config.yaml
n_layer: 9
d_model: 640
vocab_size: 32768
bias: "none"
init: "trunc"
lr: 0.00544
lr_head: 0.00534
grad_clip: 1.0
decay_fraction: 0.721
doc_mask: false
train_tokens: 524600000
Each number is 128 + 32 x the weight over its row's rms, rounded and kept within 0 to 255. Layers, rows and columns count from 0. Numbers have three digits each. The size before them is the row's rms in percent of the matrix's.

# layer 6 MLP up, 1728x640, rms 0.174, rows 1261-1332, columns 384-447
107:128146177124133095104185110117106139132106108117149202171173108094175139103153087106173135131118105170109128127178147064162176132157139145074168137161090142165120083115150160111133151095061104
097:106095128114090133136061202116096122158085129136138117179126125113122110115156115084069139093117148081164130196096111101160111151095146144120133120112143156123196108163091136186205115109080111
103:142061152156138142144106123145233088123108092136132124115119160084115098156078116116105175076127137167111141111125195155081140147105090145160169055159081182116113124086156118170095156073104047
102:116136067131136112078100153191098105118081123163145105121126133111153128156126167179119171107116155134080111106144101162088141080104108120149146144113134146109148151095131124177147102127144149
097:119116148089117122143166060135102178138143121114106080165145124080127084159166126119119130153135129105110175132146115141178141207091129123175121141176120109131139170114114145112144136113137151
100:138142174160143135083194089201126139160140213153090117125136135155122116128138143150084132088165103102101110160133066114157173164119130117196139136125103152135090133120111213127109122160100106
098:123151185071078164114216069192126075224126094153149122159115103112111144077123057083065147091166103069141142122134104160159133129157138176132086164091124135125117123174132137128109173161110132
101:127108140155137160100117123185133127139146117126138086165066130084096079169200142070141181121154128130085141119099128154134102151055098141137099065110044122187151141080064138108146100117164163
102:137124091132081138164171107108080126159114162104061135106109165072149156135140127108146129096167105112142093072116178150132162176115119110141125143175174109111143084115153102099155114139125090
096:136091173149094131128164150101141118115159043154134086131105161115167107157118085101150088121210176155132102117091077106122073132122113186110187132127129152174133158174172121178148120135131138
093:143120140126142133084184156136149122164124105120126145153145134136164138152131116132117204136089126117144177031148160085116133116145086139107068130180071158113135108123151118126085164119091166
104:164157111060087146142127132118085123086121090111116101162111105084150144171103092105192175154125131158141096094113132136146163171114104187109123086102134098078135125117092074141162135157095176
096:143179182142162164102106059133119144126161075118107110121128087142105108111184089183116083075195087143140217154084126120168074194077120064066138147143144117074118064132131117090033067125147081
096:116176175123170085099128122118131126143187158167089115111181135121086153116177050096144046143148080127079148144144166115147110178190097140140090149178117104115093113160128033086106132145154136
095:093139121125129145135183156141139086132116114062166132089150138169090157134127130076152128137124053075103188146137109102162100102159164143156157186140151133154161168193122148077107127196098116
097:136159091117074159163116103142073086136124116084090116115101137102099117126052155119138170054032081142055201119146102094115155147068133129138116116141106153161111103162179127139122185122085085
093:121220123094202059121156115165086130175131078111156157137085074103091094143145098108141107073116157079116122116161051088104113141113165128126087102116174064167114140175102133138130153145074156
105:208127116119119157119194131147162179117153166150120161128141160114131146096139185102139153097134101148164127158183122164183117131043128124130149094103104143096123097132089131118109125168154112
109:134075152127130164154143106115128115139159142144126159111125152130115160137142129166123124141134084102106136113134108154172126081135084192150163123096133122139127113153121140150143127179118160
096:181140130099152103159173145099126088128189168086087075135115111115123174172138140144104129144106133146120083163149087150067150130169160033067105094174108149069156119138156116174149122114130157
102:138084087133149117129147103116089088105122144169111163174097114154116086135137187131117064128076088101152150141132137143189102130133187138144123099107104102141176086155141157110176129095104127
100:120102097181105148107114085113136113132116139145049149107122108088131126167093158100168084167091067154128165118151099141133126127131142133119098097161100162083114087136101126063142042160143121
103:096188067179144156149136205111144139116099142142107111179166111119125186136123138107085169163104091140170175207168145158138089164126119187133098146150115162169085177106133113158109131189142134
105:104100102111172206169104156108146107138075126141126084115094125181102145120120113113059092114075108146146146120088124095134073158094083076088103098097129116152145081131138075126135153128132145
098:137092108008068139185131061137094207067125109131111111144144115067110091128093125127169131099138111158092150141107119185177126149111124080140103082153118107101085096157159155120147153102154101
099:134085157077125115112128089144128116096114127121121170129112122162161170089169142076089126111174152128163135040117123137125175144115163101114134200137129095090137135136131069060148159139153118
099:142065076120170145115064178197126111140149149136141057170136133126143147139165140117156131103145189155105148160125153086046075108071131146181137116161121153109138117100102125140089093123137151
102:171090157180127139086084115105149204180091073114147130084129140117101088173126112150098119146139123115139114150151070121129235156136162146119116183100160116170130156070086113126131171057142096
095:168119092143171145178120137174136108077092167094142147152129199125097132124141163119127145113139179117178114057151143139124090128166117077149131129172155091093199199122107072160119182204071102
097:161133064057040078135126177139121152094139143127121131100101155132142085186143124136070168155109122136134131100042140144072169120146149075189147121092114138099149137075159181085159092142119141
099:179102090099139137134158118094118109117131169113093147114180159100175085099145062133174130109152112133081101059069083086079078135146123170070128091133126134156106125133128135095066121164102127
098:111088131159153121139112083089062117131148076102194089151168128107119118140126126148129173093103109089122129137149157093140204103134127101131110198129091118161119165148109113142140120090127132
093:131148095080123133155094134132101072153101178122070126126125149130127170118126120199164125122156099161146104172178141130174161075093141183130103160150078159122098106117171099133114127102118078
107:150145179151150115168129202151158196133146147103111106159128097110123145134111126114082137129052116114140126112162126104180150185115111151135121169057099128083124114099133132138152089160092106
099:135228137134145100074089125100153115107125067122140187094101113108116146132137088096099058179119108109167121158129144196117128138116141148060121118154131154124126084083122102070171120192178155
092:150099098177178091136105102097148149091096153098138173161124061078139160084142166246137128117112121133154111125112116103137141092067150099108137114141249099053141140146128139145110122143069108
098:138159093152131192136123093170131125108134078140164193121081148214144178121123103148125090132101115136158180139148087156056162128165142096125146169108135128106171113064123098069190110118129163
104:151132125148125085157186126126130091125148144081068158114175089127164138170125139197130128109136121134113128120128172140147127137114152132143168096130120117142140171076135082209180097154129134
104:051166068087096150126074136092136124164095127127124128100156140116135077082075104064097136137150093083136142113154142137130159102144146113139121119201083099108087100104153134125109088142139096
100:064094118134151128142119174174123060180141139162097162182141088115110103112113086141154145141112122125056079136086175114124154106146117180146187172105065164121149155070174115129142090089141088
115:142123105105090105174169068097095144106181147105091175126131117121140168121113129127098108138148162169098105130126122116117164125112107157185102156146124162125116095133073116173135180120082104
108:135134133142128097059138135120126095188104130163121177101134042152129173123104145154119106157177077084138168138133160151100104133183126099110136143168120132171076127129105088118115094112128155
096:113053183145139108052139083128118147091151094160141051157152077156122096111116113129132144119100165114118127136146172140172079110158157123191113138129075089162146099117161156110113172183134130
102:119116109169155120110150151170123117084141095162199096118101118095084115111162145080116106130143116152155131194049141087081105066146090185117104163143149128126073148071147106027127151105121112
100:136112099087201152099133134139104163114153108127091127185157094122097131080096153158140132091115086078124177133162144170101134141150159135116147079136130066139094156151127105122135132125148150
097:123101168132053112199124174140159092130156112150114134132148117119133119124164132159210138067119177086149128155182098177086130173166135160104122125107140093105112120099082122203120169146150136
098:119144107169162149078112120088148095158121063161134183172160132144101069168137145172082159145083127079095126104148115131123114145088169119128101159179128081189129167172173103170141064119151026
110:055080120158134088083079188116137110176149128145108133126132124116122162122055131133118163107213105104062101063115071129176115144094087115138141153106147135111079131069133196142174137112101128
108:135125145094128115181176143163154153158169137153211080141146181186147100176121111185127146089060129147068131125210174126085102135178070112163158128174197128135121093113190140098117158199158115
103:202141176077126160121131201083137096147170174129114141117092157137114133072096170122140087077139094150163099160111138147120115067162102060130135143121151122136175121169174147119119115082120154
101:171155138094144158127114126097162149146188227153145165076109098080177152155174122141120171138136090148166078099114123115134154181148137093157146086100096167122128176118118101129141185128131141
097:127077133130114067167065097103144155086105061127062172113103104158106182128050067192116217094127140150123080153108072091162109120193135087139113133155116167066102115151095126133077193120132113
103:120153162069112164104162140135107189096126128144140139151134115116115135164171108115094143115111129145148105105118086168148161119169188117179158153116090188073083133156125148161127165151130096
092:174071118133143111160126117076063169148138175132131095107089121050165121147154109136132111159166132184140154144087151164123121137087115151157157102138100112101111171103143101148101129110093135
104:094113173155116088105143120180091142119136113166104163158125140173137119056100174126171112116084144147172144140087110094160195158138140154133131148101087179108128112104164181144120157085193136
098:126151110176070170123149125134159162064102113138154094087101136101076149131131143151173180111148128112102161204138109113128090112098135131084136170161140176166074153113093157148194130138094192
094:131104106181092152131164162138189186101101108147148129124159142150067102168099119138121172094089114105132161117124135116138111124128139189139160151125111094128090101117124111193107094090132187
094:137156089118161158151182153104077104148197114104095163162152153078148096154098072109134117119148144136146151134161154121145166110132046151136147082135090139136180109106146126076110166169083124
103:133107096094061133066175122090086108112093066106104109123170183131119153130098083120177108104094103124155138098142148148120147158099102170109078176134147096094123124132126102164106109149175091
104:092148139157106190120164151095072166123095111158132091133131132132114145105133046143125105132168128135169136131079155088179137132147136145111105102152123142181132068159126094153162128087143119
096:108149129133107169121107135126079065100178147106123059127075127135108131104104179111165116079107116138126111089130154137160190087157119092127098170091049157101162159137144194132135122170125126
102:155085119092143146138115130116119138139143105075130125160138091091116141147122106154127162131131164104125137111165147128128145189130170178158171138151113097111117166155076118099154093103105124
100:137121099138098175152125189131154090134107097085172083100174100161147144116174131106180141221131111165116138195089156119091150125154167132076166111117141137124148076111119143125125146097095073
095:095125103176135104128120121119086106127066103096122127119126169079151109090126106088165181149159164100173013177123086064166114150151115160136152181148141083206120145100165131151082073132207154
112:045120126126070125173119103096119145112146105122149143089092117141109150130158149058065122116111168100120078166153123170122181116133114125149092129180105095137129122081122093109124125146146161
104:175095121179100166115114163102063159133122124120130136198068127108158122180096086150158152135116144139130123123131130118117075098110106125148094152152132164121109131179141124096106142150086128
094:131097080124139132145112089116187109135112129106094141096142105131116151116138126146080088109127126121134157107065102212071113114073157144163095111109122099129106109113189137143093142193149090
096:111181165145110121190130141152103154123153179095080148137101105103117129128182131144188117108141101145103148146200142148054158175153094108053119110177121127152110063133117092185136112147177122
109:104142108115124200107103158090142166104157072173149115130020160135170108118145147138088206138149086155115135088090058114089132115155150181136040148125079134155101063136123126153188105137145134
101:132023141141158112109115144099188180102116135130121091142097134115117106167142102189153099122181053030152168123116102147141098182087077111147160132118083115096147070152104125128138156132083175
092:175138151145154101154152090129095080149132192146086122159105159128146185163126130119176133172119171114118117113125124171160123136123146127132172171086110128125193087117190117137124141170139174
096:104119096134152136102159154126098114107164163106127058148143170107110141129085072072163134146144076092148112121114165092110173083173101095123158110129110132188168146129109105136152155136064135
# layer 6 MLP down (transposed), 1728x640, rms 0.173, rows 1261-1331, columns 384-447
099:118119073135175144126108120087123137101113148092104141108116107130116174183120139141091147188115104166116097112133156110106132125124113095138123101166105144147165131123106066088151156077123120
096:125155083099126080141166154135192112116134184166136067095173101134158147150161185096098166153076111168138153156108134086108109171149136126134128137155109094123150171154197145030111120125116150
103:157170077136085160111102114090148120163087082100128110154124142059116170110151167137151109143140141076085149124077166106094143158104116160132127094102094119138113067099068133122153156095066121
104:082151149123134178182074160171134139072138119117107137098144111152154168053123085143175092182163184081175140056201139178099149114145096098149154123123144094162139130127114133201138118111115088
099:134121198079111199134151124090132119110176130140159128186119183134183085113156140094179127165089107106115163128121106159089094143065078160182174100126150121146109116153096149098135152105174089
102:085109167114131112055126136173097085088130171161110176078193089118125100118121149105100140182149129081138117160145134149162095108152161148124135143119113115107097157186152121190200165172109091
097:128093138154128102189168108100128106072123097139095081130175169109182094152149153151105095136134164155144133101103151104117160151125098070138207125106170083156126131120103106084157127111167166
100:163143163083188107138167107142200155076128143110129119188147102127106100070071122164138172134125162201139108103144131156118144059151147168143093170103110133134145188128138111099117123149131111
099:091155151155135125166172154115131131103106109155124151104176180049116178151107095113132156150127110112147151178099093114135147089061099077106030163187154133073099061150149134134113138085174163
094:103168079092111151143154076105068121104152148172125085148109177126194153101151165170199119113133076145139093120112112140161119090147143121103031135105096164113135129141143142144110161075146173
098:188158168110170106144115116119182135114130138144116168136114116132136134225121136121098130167137089089112087183091124084116155094151131132131184098128158148128101092128104084164060174110108088
105:065110071167094145148142125132072169089117157127087156112163146136154120204136093116069144127079153104116120161117131089166223156153136130120075160160148202132159127086091114095099102143144122
104:161134157134146133052129118115172139147126131081106101134157127162151112112120127116092132164172115146147107140088088116127063164134128100145151139095118132173071147133132157202128151168146138
100:199124105149111098110115120114101083098163164112121082062168188115087145180185092104148176175156078109126129199181146164123140157129087125156116178133110143133139067174141092096127087151159101
101:165158197162100103108138131187126168094150049166149157179144171123112095102136140085125148106132085181083133191119090137132096049136128138128186152117128142153091125157118122132109138100120099
095:131186120049056091149171076073109111133117108092071065123144124120100157156130147073162171107094091180147132131155088141146117155089117183150079133152127124174104087162103121154164132103154100
097:075109151120086158194079067142112122145165104049127128050147179158134160108167125126154134129111142134080135189150114151093093141169133135091146129122151186077100180087072110113124139162156094
096:074211100142116129169118128135096103168142116150126105117122138166130117150138145144144096173136095122124071160164101149114153085100156103133095110111096081115168061147138107096119121103138161
097:140099136064114132086103198118122080132128129133105113139163146104187100154146113174136166166130139073118107100119122152168096132146063177057078143098088185141090120112130115104163125103073132
094:110189076157076109068121145159143144124141127116143170110068048068140134138082173133131085115105145144144146125129126099140142106100128099187069047141174133126146121107124094079109120129151089
109:116140113148131184179146097164148166109083123089118129151098057101125161125124159080112117150076134146126084135088140156124114144130133159112144160107083154125147175179158138074110132105142114
105:164150108122067098126141169099108087151126161176092113147100078109128115126145109175138130162164144103113142168140104141158127150163106029172192149114057142142184112166155085115154165100098111
101:116162138125137074189109150113170085162138109151155110071105084127172123181125162148130108115119237089096087168113126107139116076168101165099067180126113094120134092082137125108124124142177102
095:098129130167125095129084101102119203127117117081070143096123012175115172094143094162137075106107142160172165104089160096099173094074142103097035137069164108110077119112158107213127144141138161
101:102151147146125128156167184146178116083118146137101135178135157102074146182138132152147126111070120228133174130142133144161145202094088131118119105147135114096135184128079155181146130089165128
103:094090122124106111142132132125106097188115085178102132056120137165113134148147116131118173087093094089115125108131109124124092155146096112138154162147097128133135139133114162110159142168120137
107:100142095147099117136124155159148164122131154164126138193177192178122122141081102152182145099198109219149123051097194135171126120087139152097143144182144094132164126138087119100146076143142157
105:140136117106118126172109144165119132096109122144164131125065097137115119122102116161095161093182069086100091145139154121068132142134161158116156153140104154140141137087117132109198143166139138
098:136137034125110098084147123086097033135126109082122149107121128109184181104082175168061145148053193179080151141122125151138106088076085132147039089185088158163106147130119131113136104106122147
097:134084097225151103129156190084126091167142158163114143097166092084126095091148090119124192132117183124104177122173163160107147122123152101107125176114115151119170147139080185134106097081108151
101:114126120127188085116133126130152170134109110143097140170116115095142114055114099107156119096147179080109134069092146187091116154182108092108102169181140065120099123135125198132090147139152140
100:146195128098183102162152143143131150178147115159165144049081150065085136152135144071127116099137193140139123166095115090095116098091113101046110120147117148155118127124178165141126129112124125
098:111080126152152165138131112115071141127167092158139090074156212135139173108099151150112125148053164131139106174131147093091122042103136144117126085148125117071151096144129110189189184138133059
105:129118101198145105128135118124130165191120085118100119175158116155075138111090173141095132159116095142129127113187078128076204073148157130127079112102132157145150109147126080136099127133137110
097:119179138162145116115096137111124159112153118166135189116187118122133208177153170153167115092173111101121187062154110115127125073094102130124166135117100131113107096090109149127174137165128127
096:145122032166091121108171179135137112160125153199152129143148133174167151123135096220120113127116096155140103131181148093156054137158121109175224094113143128118104134156136104125111061078092153
098:144126115147154166135081129207087174087119090116094116096101112130138160184136043157154148133183126164146188155084133161117168122104130131134139146140157089093198194140121137113173106127105096
097:161110116088083062135127158101146129116130131063114190136093161116145092110110156109085126108116093147076143158171151159099110061104118099119132080098107119135181105098173086132135064117105093
102:105126145113082166158071076129127120112125132087121094093078065176171120117091144117128152118154147111103129150123111088147122175118123151145133139165134116111097088096137093106130127131141094
100:114160089158141088176163113161127095140127123168096134102111147097145136109126095185167082165179121126148124061169159158107113141125170183139076160128106154130095164105113109120145109147143083
105:140149135061102170157153133133132100124104134126145124120127073157138101118129161126136062096115189172152093141138057091134141113086113156122096189130140175135113130145146138151076144159123160
109:168150160125128132129121132137149121127108154113130107160143117124148135076104110100136074112136126123107083119096121130166087123122064128095229109090111060127135116102164126141130135135174136
095:130199118134135118129114114135146099109103173154104109118123132112097161157076133175148089145159119126140141104160089127136132108138094124143090134171112153104079084119104116088130114123090140
103:179073146102154182094137108097113079145104158184121166104091189132110152121108081140132127134110141118111110116143151121183127201057168138118085178095147137130180137150101140128101120107120115
097:139120112115127109132119168157138156128141058119131104095159053095085110193116166104155131091152124172071119128140162115114128129096119148102080138162200127181132118168140205105172162135080117
102:151177107119096119090129132099105121127152091117143127125150111114163098150103128128174113104145139126182184191157140176178134150103124139151155183119104149146064101157080123123094152148129121
100:078132142097156105119093153072194162133158147180166114164137097081073048105128128137118146138143165111081139096144102157122106093115120102131123095098099118132120171077168192104092121108106184
109:111124086118160139120185056126073173132124088182173163117126082061140108142067150075106129133166065121076101051175125111167146127105085133122114160132116132115082121157145140133140131131144095
103:107119055142157127173164122113128122106102140135080147189113120147126114091167109112167093113130069151058169133149093112111140168155166092103124069070095202090124133130100141122117098112076149
097:127118159138135146152074125142173085124109153113164137135119181093137143135132146110104127127154131174144124114082080146136162102136107100119067131098110147130097142111134202148095064096084161
095:117113121142116155113154160110121128131117177126116102082124130156110161142149156103141157109095118115112128130169113114140176101071054116152098080212136089084134113069144202106076134143132104
094:119088124081107134217103153097156113054173126178178132059165116160084133154104105104114171127098061174163106082109167115135126117045107137151051110126075085084119163140122178129123151152130096
102:118123137149105145113083140129151172121147148102135144120133120105119126153132122103103139128132162116133146116095110129114186155098100143120200147110113094151150090128115164149167145148110073
096:110130126143103133155144183089105169135109138107140064127150148080093093142138182149117190192221123121164178134100147112154132101115193083152163148134184151125134114118153098150124150132096120
100:148137109048109180109108147138142118128076126104058092090135179064079194139128101113164145141105096136101144098122096146098119108159123134092025145162131059132051151105164158132109127125190123
099:123111136112103109121140052175089113097116189107133099132139100210115141132174086124128116095111122160137127100132134175083080081162133107110131172128069094113119142099134166109105085122191103
102:105153111164081186183111152123179159110161087141125096127148134155154080131197118098086165168135152102165066174108098104174115127096128146138139156116108154114108145113142106112041186176191145
096:126178085110068153089179114156147156160126119168173074091153145165133158132068099113104162117121153124135113100118101134103127105126122152162107114108071098190101128133144120093118171168113168
102:093143080163093166157116144100099131105166081113141200117144147100128102070161105126180110129134144116098120110108154103103057128190167166175157107177176096129118083090114172116083142111165129
100:162120109112155098147117088153116160148137098111105141149123163201132113133123151169149012183103164131098123086146126142054166079106157113126106122145120114097158156125144131100117119105156084
099:116164141128149085156119110139141121082098122102163124129167153137123157090102136101084147130169118151136139078100101140147141136105088138094153134100150096142135193149124128136168135124091067
101:156086148112137143054146157212106062117124133134154104138168141158188129192135177133085081167125119165116129117118172146090170165127169161101136151128142083130106171136145169179139134134119143
106:120095083170151124145108090216134122163168092136131134136127105141069094114077113088122118181201179153183193094156145143147143094111093163137071125129067155157146112163120147122121141113150137
096:101122183134076134163128120127179122056051132102137106125094140091048154115121127071103126151107126094135135158161138136130128172086153083146077193138079113080131099177128120004113101103094141
102:133132139090125128130124148138120134088089138145108144155118137100133129163121108111127110110162198155165124123103112139102108134131169148166149147118104169096140168092145070092128147105129098
102:097144105104159093123145119120165129119165083174098125156048144112130145147086117108066091152187165144095104149154124135172106111089159166090126157116109127123086156081126136093124121124113135
091:147124184090143132125107073127141148080099103087131075165140189123099135158095139117091077133206129104091106120104101097172111129151080124163216105115171082094144049107154110138112141145195152
096:104100120143096106142188154071167134126118137134088159130066102116137133172150107117174147201111115119150141136105188168146173057172112074171108107086082055099160124090145128094134105145140085
106:117143165123125158100113139102114108126098097126126126101107098146141124138193180118115153122132149162137167120100117120137167150118168180126140071161112169165101093122143213113145159116098117
102:137083122114140137102148112152039129150132122117127148145125116117127141175060159086177143108163135087134119135123134063098129118183189142131152112153093119086085151179072138147151188086119114
093:120190082145089154087160083186098128129156151169171131131128127091128137164093136163075155129146132094099091124151118101096068160125190085151137117116087075150200145119106120214132125057147154
# layer 6 MLP gate, 1728x640, rms 0.163, rows 1262-1332, columns 384-447
098:116074135090185070148115125078158147121180166171152063108202133150128143165105134085041078185115125107096072155094146115144052168078162136136169154119142164133097124131137159129147205092115148
107:147105133074059181127147099088178155066100088162117147132136144097159143111115038070125181096093168129122157115118138159135155161086100172112135074196146101156055115092101100132119157141137135
099:112192131098117076065086170171141102167160131125180197104109135156129105115137123099099071128104189118117127103187120126161153166120140097093163139126166193105169111105177160111098120100101155
098:126162158134124154076082071175158076159140164149149158138142119138092162159108127096147124105134160143133166150116153146070095114124121127122149167074074092116088126112107139140108149134157126
096:110130147143104078162137109144060132117085108103145104100128121115119115111095152110135117133094143153177147067119190191069092081107121098085065073098144119117171139111104147142112141174152158
098:133105123146128080102105113101150177068131163171094068090150131136144174189139139185145127144034121066131137112127160092102150121125136163159142114147165152145182095110107126102077144125145187
103:175109082123160148154092136193169107146116069143084054130123092095128181137092115116105172101119124126112165155088153123089138112145131146115155106136132114188200098087123140077209135113122139
101:111164119120128086108119167186134123083104131198106058092127118106134170110087130169130171164164105130125194122117110100207110119156086125116121165146119117138145086172121177159063141149100167
098:102096104145125114152173074072141086114154136078099115117074136129143095153115118074111076123142127057153121210099104132128100079195137119107062176159094121106136109173161103195068177153152125
093:113111106196128094157145096071127146094147127092084134175092131106141074106099143080131061117072120087167087158099132132177102149117133149072173116091097101182177100143170187154125194124170127
100:153151161145123153117127119163140169176184047099067141113128148175078073120130145114109103160102142109114146148168087149051148076128142124121151130115107162150097141127113194104118135163118139
099:116142110132098155149136101139106085119129151129119153108083169108149109162097148160145184146127085132133182039129173105054091158057133109157123117120092090180106162138093158111114095125123106
098:133114105122097162103109092139163183108089110189151102074144120127123080104159113157172139161137111154099177131102114132166097197157142143100109102193080156148108092187122095084139132064083143
099:115154169132104150082121150115107127147087093147172147121162154161113145125100140129155196128117099128110148131122162145055100127118115187093159169084162151111119166094086120122082094150100148
099:156104150103099094159194100139081108199143065096168095115147107095193106140124076133137145164181162115136119153120115111132148189134116151104127167130144128128118123155137193102118177113107140
094:122120120099122104151062075141178065132126145144094182150103140141130132099114111138094158125131242149153083140110130100130165146141137108149139165123155076157124151098144162178171134163155123
107:089138127133121114172122128134132148130137121091135106098151128156112154106119114038151094144123185111099221134074106115158174102192125078121142143128101132191198100099117095081122172066163177
107:124137120150120146122078092136087104165114179169151142098121135129153137126151131093105144106108107129151120153134072117088151105190163000105124148131162114129142100093158066122096127121132124
094:123190117123123049141133142192077138144043177148126182155109097168131118143201081109191130108165141103132047135124202200110113134090103223128064124149065097155110176232138137062103143125119093
101:055126135101163118096123117153098086084136157119105166158156187110093136155093178130113108129114147073135120108150176094132146165113143161073131102083151084104149161180178171110130137196141121
096:132131063149156149091181041117103127119102165067109142179121118140146145108065090123134045144134113166142111142101129153101098141084127122138134134104104170152153137123133113142144069131110098
102:136176122127167123125138108150056115136111054199200115206157130118146106087147144078109116180113156193142128186174139154120096128129099085136079120133141128143123176102115114149120103139133131
109:102130115089162113175172167138166051093109086060133124127085152107116111125116115163161083120199087118155114113110198098113190114163081160000140123046182111106121103118132116150097144183207112
100:089101104118072164099099101175133172112163119065143157153113151169112124113141088172136169085114154193110196101124120156186146181164155155158119125163100173180095158151093074149098065085153160
099:181142121148137175116144106097128099139139092064134163068180169055108133159130118129150102158120046133085185152159171091132090118102127147107156107147098145109153130075105145113076156167174134
102:110142123137159131100086114137172122145140146131109048139172167193155086166157133163106145122113154161140163181116195159173156143111158130131109165140119110137144105104147121092133181107169058
103:125079096123104114116077182099101105140057158115130067140117110108108126131122112208113114109082098121089209151097123064164127156093130119134114113149133125134139148130173184174139123115152121
097:137120192149159152137115077164130107136115084168119148083085067151083142107120114144056148176119111160080160136145126162144108095135193114130142184076086122093124133124107127124103142142145106
097:175133095087113123129177123122167148067091160145127061105159116153121164181091119122135109156085198127103182162074149053107099106220130159122124137172115110085090083164069172126110113139123112
099:153100171193107164152162172116138125076169135090091092146183126121138118120130135106108153144176130174112176085058130104108124120126115096180105127148142114094112129187180112152113157139051143
098:082104113088162240054152093130104151147089125132132153108168096043114125138121154111099080116123105153135140115095157133128114129159130106185164126174152095144099163180140140102167118188158171
097:103126148172117112157103148133152143143118133164139131133126124039140128135169133123136152111154125160133152092151113118139109129094166211132138127145132083135165117187133135094048106124128163
103:109140162108110136145103079139108144157126091127144148102152116117167131140162126132179099123121124147199139065120140137086108135142166157064083086178158121149118125150147125135054133082132160
097:141181124099115108110078138124157131156160115168192147137116121100131168145128150159113182103129163155140194172144068086145133089168123109159182135138057165081137094089081137101101076121211183
093:115141142060111110093129140140087169073161128095182152121115123125096126153157070092146072108113148127129149145124118132110131110162068151120111128141075104097106170176097124094143157136105163
098:164126141110104047218136154122114168180116118126131101110109135103111147118162104097098163166103189155094151059107108141133091127112144107206111140048081118099154101153113142113117112173187190
097:189110138131166072109122135102081150163032129082157078178114193083101120120102146162141137130130184102125138140159087147084068116107143176130178130162110153159130130106150145104168202039086142
102:164109145158103163103123104174154136162068088134081102151077175134163198184133121177193149087134110074136158118150072081113089143199164064150118132106196147101125169148141108120110099145103141
098:139101232145156177147130087118133128113068089106115144122155073131098152179136084127178189138144046134059091147139172150132100102072155135187168145135148156098115059134118122123127100121165096
108:114127140152196127113094175130170144157104136129165077099191126170052172146138143161089143100121081112104065084133140149156102148145147137093114100148161092127110132109111092128150113144095179
116:149139122158133145204146134144115166135137119126097176130125103085102121201131161115146156129122151124105128097177128115110181154178139107123119144141156205094108117140089101161119129165091143
098:071087097134103099124151093108109140149072131145162127099084174087118120161116128099120130160090149121088133159109145118124084115166135147200152165090142137122122121087078190123172120109110159
100:140109132124102162150112154139157150159129097134126100139182055168144103089109073112123144101119098154101139106084138123166128163108163147128133126153115111151136090108169182174166081100119187
098:127094102172100141188116098145161169130108175107035083167101072114123094092135162141093138143163103117142135166141114138126084076137127083188094122118112154090197190146082087151113080119100132
099:162137126112155172149170165131133145121109112143151116107169180127149157136161099163106125112153100074101148141155084108192107122089172188128133141124135103156178141098140151138103090090167116
098:185117175137147141117095109135116124117101146120129099157185156114206087158088113088089138117161161098114141119106177120113117084105129054161126114144131138137136127112166108129104152106090179
105:116135152112111143190165090131062092119071158126128111159098095130062119171127154097137076042119164111135167153076158105095124114099173140076220083086147120131153174144152085126157175166120116
100:093116140117153086115113116143189143107085169150150165142092077088111178123074094128112157214154098089097126152068109150148114138170123102148147198157136102105143178133189121150146144161122100
100:060152149132140093077056144171138049153154122120117075125149160114086103131121099066148102137121096154189166093096120132118167131150102165188061127138121137123091135118157091129113115140069108
100:129096148110028121156150104163142153145062131038077091186177145139093146099128139144118126106122159144132118141178083104095113108128139132117130134126119114084136110158106115125157024112163093
096:112165152163181142175155114160087100064176173110075125124221077160154103089070089091084161110165109137176130170141132075170165173152117105146079209134106157169121104110137173148099066096150118
095:216129178131141166165128165155113125092058127125120138140207094129088129098184135120118108146114070133077132097085130181117161134120134072157086139154125097156087101164167096178079142145150116
090:130163141143125113082097134131091103115092074062138077144162068086073104161180162117135135176106142108141125173073096081101104155175119142109142160106113147154098079145119165149188134193168196
097:136110154118158160133163145151151126133144136170125086148134113145105128211073156083115077134137113120188194121153101110144143122121088119130131145107132151104159137117147143095115156080198114
097:044124161151109154133161150176107133134117140126118127160066111168120125092149135164054122131085159115093121102075089143156124127178083089104087111128142165106196148131150083099099125188068158
099:103102134111136114107119121111118116102071184091102113138164125162173190151144137139088143124151106106127164118166178150135158143142133123178134144119076147123170120157116149119206088142136065
092:133122146102133132082159177132113163181055102169138149112099122146126123121147148062108076122095154114155140134124132168093148065125194149180149179155134178173100099137076124179123167153143079
100:056120158154108100143135159143118160133127132155126153145147130082077112059122096091161138093148131111134165092123129057171120086144141111158125131166114117062073155150124136165126086131120143
106:175147140124108065178114121081085074145108114126136113146125074129144087108112148123115135099107096137112159077122105106160113105093185183140130072059100087171130108174113136153126188162103164
097:124139074183086159131170155134175097128123136135135114095143198156162155139118093180105112120133107137127133118019124094109140100221108128143191169082095146077068135143095174093116117087089146
098:105120076099110156115075090160172096093133140142124106130139141125106138131140140086081185111125117105152122064136088127138139130156147192138129135080079110075097136158165120114111136131061128
107:152130127132124152135139159132100117118080127139141145112101135150155127127040225124121198115135125031125120131171151176118167091115159151136120108073154107159205031187134098117120132176131149
096:123153083122091128140104145140156166134088167130053116079162153141132132176153094151149131142121159134086113135148137102155124184194118203131181124108096111107088150143209136135111164161102076
108:170127131162161188147084144103147124101163110132181142176129068124127105113151133145098130131159174076119138106131078113152156095135155189171095165100122091167091151165110164077116118143113118
109:167163130056113111171177139110201118103092179127097096162145152159133201127129123158159110121140106102127170134147139151158161102078092109138150124092099129132120145095153122111118090113132050
100:173192120123107083141138087112191045191132102189142130079098110114128118163139136210111180086109101122130120132149080132120105172141170097158123127080133081069098024086119115151081088130149110
101:106123153130154175171115155097106160125137137081101100130117117044104082139148145155143068182114100138127182088139110137123143137064121144079145123141152129110114134151164157111136122104115193
108:174111131137112119195155116165120131135122137180166134113117102109085178192138095180102044151113134169132097118157128146128156144103164140119170103131122067122113180191094111132126104116100130
098:118161057147139167145196115153087087133141195178046146075104167100115126010118168065125157139113179121097113166101113097126098131115171131101146060085170110170115106109085132123077128187184125
094:139161121101068055166143162098125159118121132102155090173137177143151116112138101136109105105084161100100145136130067102160158087153149101135086189100170112074128152102124147119175130198097148
096:142119148141096158139080106125167137115092073125150159155097170139142160107136126122100104122101154111112143158133147213141134148163103099113064144129131111163112082117115151100154176170125131